Weights of a small transformer language model.
Size: 23 layers, width 192, MLP 512 SwiGLU, vocabulary 4770, 12.2M parameters.
Training: 204M tokens, 3119 steps.
Each number is 500 + 50 x the weight over the matrix's rms, rounded and kept within 0 to 999. Layers, rows and columns count from 0. Numbers have three digits each.

# layer 12 MLP up, 512x192, rms 0.173, rows 487-511, columns 64-127
478478541493422459585497518618562502489573498465502589483525630530469517482513528462482495498470431497575504402588574528504484589440577560519495493502471532673456502489558520480410488482467500
474504529480403604530516537490377504510560513527561551586473439452451489525486491558581535499476535488556486520509549502477446401620436575368454515534532482473519528502514545561518508545455463
462601438543544496536509422447690463525517388467593488502494509547414507483541500459494466459459537559516536579524511473516661529497464494527615502532508456466524470533609593463498534437489443
552422631460543630495473454525615462496570539494495456464534496495534513423578528413482520467353455492443556490555496505554461486509451476435523457510548588485480442457492538497488575522552556
485544537487513598580578534506503514461599470437523490368474520495493573519532492533600522438504543515357541411566526506496462476541503488457580533517524547509549525530573415540550548485549495
532423462543651404490496473534497520512523568460442549461399490479457519471577442495429470545484486513444358503474580527401554496415514543491523535545486481505575442474486418614411527441551467
549482498407497524556488493537507495479477531554463559480521552474472515471531470508533553505466443457521557543541477420521511536495445470418526450580420572476485450414510470475386399565554491
409523488540449451560531488487485451498605528489532565468454498501493545504416493423470574499535457505411588470545440557481462558442526468473442513487472472423565484445566465499484616502533570
513601477548566458529549442534452456544500503462510471561514575489478482456542572550546527472443406551519502515488537490510627535494551526524413601540492522467493644495445464478490523452392520
504426452438488463499566470590515472567551572436452468508585488518503434478505546477555623543464522493490442494486471458575503487450499477473526526531472503445438462622392435560488482519532486
500470529520461585537527519492527606437588493448525513425470453455486566517567478460530510540462550515458565515560554537534397484529553462486534500472545497400487547556531513570532455454462541
506502519595486560473455516526506424472543480497575605445444550436549524547526509549496466505416538488559460573533570477525496573476467534534502531548519588473461466552548543492515563536464544
588387445467611386573363513531477424356449524433441560489461413590552530564517512506501561475517644476482486541421503508579563384444451511498445470579468507490482502417431458552438450551557504
496476562505344490580492502526614492387465556364564568484522471496462533548489481429516543454514446481547595437520555525485429476429494496535574396545591494515502488430547485509522493570470446
467461570474459526531506555544528488574520558497518608397458510402489530484540468510519534458436495533457491497509503534550609494475485523490534448460578477494536491440462572589396507609500479
547481585471486450471520487513473523531485467504482530438525462478444561595645486567414495555528551479486569516419590495556546331504479473568502447496470559394501524517545582446565520531488471
481571503469498444495590420498451526543453484465518522476453494548497463567657463504585494536569517390511461576547417463491545569534416609484480507559497520546460562544552423540534553439540470
528556554505505516457518480552525385518566502550535457544556521448481555503483426488531559522529416508477485428550481549363461515487472467525561492528547479516549505470555545486407565499550487
437418491544637492487494533560543468518475547439567505525446535441536478453451505516630445489560485538440499477563539468462431483450528467504569385543482490437555472543492498466443534389539472
503560514475550406430559548483413590450567580546452509508480550459482540587542508554559623468510549472487567484505514619494448505542450532402491436445429498529520462463448504485487557476410504
458477517517499527533518497527539614496452479428385481576468521536495529471491512474475550544530552533523429488558500607462483501519494520521489424490497492602481559468447409472493545552493522
480558549469473441418546437424491436517544469411569594511442515498562466533419536517568485519542479512509473503486471458549527506481436494524520523511517546464429483487556430486383530541445462
445490546529517503431481493525525446401564603550552527521374537444514440481469513534458523495486593463471582460558424574479586502504450529540530466427479448472593502490522593409532500581517486
559599543498491532428492540436527570529522543423433581481534486500495537427540389519473505442452552483443449503465535480464492506527571572461413450537566569396522532550471513511536476558458618
547493512426454463403568532457550417526437445514524520570505501572584501490503443583478509530424455523470526488476498526586501537516465471552486403603577484461465486541443497525425414366519470
# layer 12 MLP down (transposed), 512x192, rms 0.166, rows 487-511, columns 64-127
587567433563333497578434497448515492394456484456503476490400496460498495457452499574413478462402553500459473462463507492499467546487539518353586472532573482529596535440475528512475506484478398
467491511557490456479460436458471439456414585549525433512475388480520599492528553488481452455450473511449415449541452434502493572476485429509521429533470502517536505461520426477505486516475484
557496521542475497477465457457539551558563412520541598505498416543517575565498542451452505554612492567514437478445555542524501414508516501488535553463483411533508493509544504511457554536513480
420437403580546465501521579523390494534565487487558525554565480445569488480455502394468473507451426518503504437489538463550509511486440467378533475365538445486529519525464580450452492555490542
469514433505520585495466498468515533574535455444546439526535473416564506455514538547542533501543505512543437463479588551503516600440512498459509451440422549512579535505543502541460430442463469
508492565526550387506521579490627459542509565492511407525491462553463541471454507578555454571521437456414459482516453583509579483370368531551579453371403534518512478493492445514499448576499465
456568477496462423509523507547455395417498531522492517405525526436535500459439537483571401488508483470435439558452479545505489528478461495509483519579389529449448482542444544516481537490476508
533463472532498522507519488508504490450411476481474430476481503535428531426555506453531486424512453519510590439500588625491425416485478549463531536508516536508497446469505517480525488507557486
511517516534452480506543433533454537473547463501500470543480487423534527343561444585552475541501588532495431515478463556539526472554573431569455581520533532508521500481438495608521450515578526
398459462522448568468447460514461546482550404564530499448448422428511525499556525443450447456488513487519526467519532467581476516481502515506517524557638493460596461448611489517504503422541555
501460621521490477532503461506522569383495591484531604519523487513585389495525496515526491477460533464512574474507576485469459491451469472603438571508516466483544537423476539476549555553522456
466490441451544604599524564532513455577523530540378514530512541547553648495489512409567445478431541555522511467474478518479466458485557551379545473439494467437487557440383569530520464469528453
433507533505475538474390457556534479459548563487444543520579517468446532465436470546444544480428453526545446522625509492472410491480556476441434496507536604481477462550414494546527477529423401
448447584578512504541541527417553539572479472535514553448536496568509432578479468522496536445481501510535614572534557525468573525505365479505502460519520480561478519497550478556450565515523637
495508521413508420587469533492519466487479395476533464477522401534569491573486451517492548505489514454557439425449523481454554425447521471446520506601433496427483461514459516510510472538502523
540453458485509484521501476469503470592434454522509408574484477445537445431511514539532474447416521493537557483594419505551506508580580617434446468572447561576515573510449517479536458535504500
554446550528458476506431590412444519477447437521453495441387585386472573531476456562532556516453492536513506487578516519418471428479525481505459630478475425526521431507434464446570515497444613
515528437499545529528501566507459491466428463496428532445505414511519460623511479468463473461507484524481533553382483464515426588499441559514526529583519547526471561483514499423488441469432550
449511431465540570549507480544453464547433503395527461571580527530493564482465539459472453502488524439406509490552480496515532552498475515611499570463409516548561483528527533407528526526446448
513477513602518527456599450521507491492495486534492475572573502514537419467385599456469487518509499427456439535420439493514539506465573519436523493471471495532536438510593571439446456541404547
447538437533434496459496533438487501345509448529452424432447547474531426490540553507506462544496477427512480441490495458474456478461542514505483411389493441505548500484490538557498477455504538
484488527525473632514537509546477508485457526466503394513483458574423520456529457576447519446453520412546558475502488514527517511479471540436541454501444508406548421442471413520501443552511424
564551491543478561508415455519457557511441512449525497469466566474455541504449482502496495553496364420505517468500499508535498513535578525506498497537523551537408457480486435544534509600519421
529466548473552549495570453408536563457469524489409543530621539563550483437411537501527453475451631502453494472512477521534493641439527566495452392530560546517477557517565517483571527509440483
572510518514480481540484425393511563543544422450512548541450529536529479469514543408481478504507503560458484540489471543545537613643563499567475520518584481476510515455497460491504465548530477
# layer 12 MLP gate, 512x192, rms 0.18, rows 488-511, columns 64-127
502451445477436536482514498535503457544514484532468527373492456492483431509469498495513601448463431450441545594610436481577493537428603595543513561562488553497465519501595585569480472501510450
584583523461443497399554529473467543474563470476527547551535494507494588537585500562544455499449497495484475567566575519467574467483481390501439502468512526514434465402517457450488409509538528
486429466475588543474517524519453565429488581459400476402448554454486415513484611504580468457555500525460552525510482400524557494510536460463485582567425470506580517500498539443590495539540475
483342490460518497438485495462449603586557384495426501537479465488509470484533423546527456422486508474547562436521534419420445518397562524492483479547427514539420500522538562541564593424522465
445485505521437549422552541498499560519436476448523513515511450527459519529545542507528614500582551642497468547525552543471450526512540464494474507510578492499437533610476581538511506600467568
505510556493463528584491528522466476490496472560421530448562517580542481478552453472462549565542448421513460606324495540499484572439503439552504472535536491514474452419476425526486568589447527
483595544521521563523486484516518465457451460544496503524511442448466480517474597428474486558524448484504526499550513533438542573514492529431487474532434514556499475534508521545507465479521442
481483530501369540407428431379445582521528437460447492549451482447546549534442581531500414413497542488491491536490470464421472474545542561480424541465516528471485461514564522469505530446519559
470522548548519569497579511474369446455444529496553450483460551536530562524466475474484476525490455498569540511539505539432392585518517500399520389507531524582443525511395487481477502598543492
467539450550557514568456602467486536452537422541541477536473474551465521417434460507443428545469520478472443456553493536514431481437529465538463410492504480506480545506551579447442439573464398
518534522442460456492557520520528538520548471505488494493514480514550525544444448550510464504514444494508485507497456461494415449496581500518539488483586456424554528517588519479423516401585586
438504498500486561483573565428552568454493544550542461526459571387496482526528556588513553497426460470554569549535507465469449540441536473503552568497568546490464509532461581494514489484469490
537560481514506655447551472465445438528539466545394411439514501493504538430501531448468435530453524510411451492451433541536501472485543420528548587476498426430487516563508591517432451396561447
519535479481494469545588659523549446469562449458485530471493504551604494580587466460456548469493461497512505525600523415483495396460578462496491575522529441450481489575555419503495516528472488
563510481503494537530527504520468509533440451504424559450361471426533512482534506586575574466538538471466419437553405531479539556539461528505573521544477510545638483546506555473507542541417477
486452550606466531522575509486409520437508473488514505462507529497398531549565518423602545481525541493478567410532463481566462457540518568503514560457489449478491486483454449563551477562516465
501534528446480432602520521530508596483511537483530494483461505461557483470477468480499420546453512463424521475514436510604564543408555469495464528444474465495471556491497520538504528512451487
501410426486511507452506600529569435507567564440486533531490528484472519505537502552526482511437500565470524585492606538520561471545484502463567467516479504536438426534436474466429548510382493
472547423562390533494492467507517531508570420607506528461526465572552482524421583501553507574496447443486485606472497552452448432433621404435502523507360611488563414382489474462490448514427527
538503505478424522531484495516547476582510498473448522512494510559510456503532347494479489482610532477507431474459512486528479511458553564570519512475497437549524515560573500483480470469523521
495509453532488605462521528474540451481557497539473475399454498474513501567642489466498589484486562516514455381518442519476438349450510374508549520541572521500639495522444541479533527445503485
437401487517593465540424436582500511484545572481549538529527466554454517515532527441577489473461518466504527523476509330505567521393502455535508555446533426540479496509490512487538421585519414
444521536449536529436543509472502452465490525451493536516537492529513497465454467488571552544506545542469419489521434552434544480495509552527564447528485510479415480446526472515489602466515595
513549511488554523464543543462521464478614447538527579502582466443533572458550542524488464464457498568494505506481548532555483569572595521565573477582525498489441477520451477459431542569468471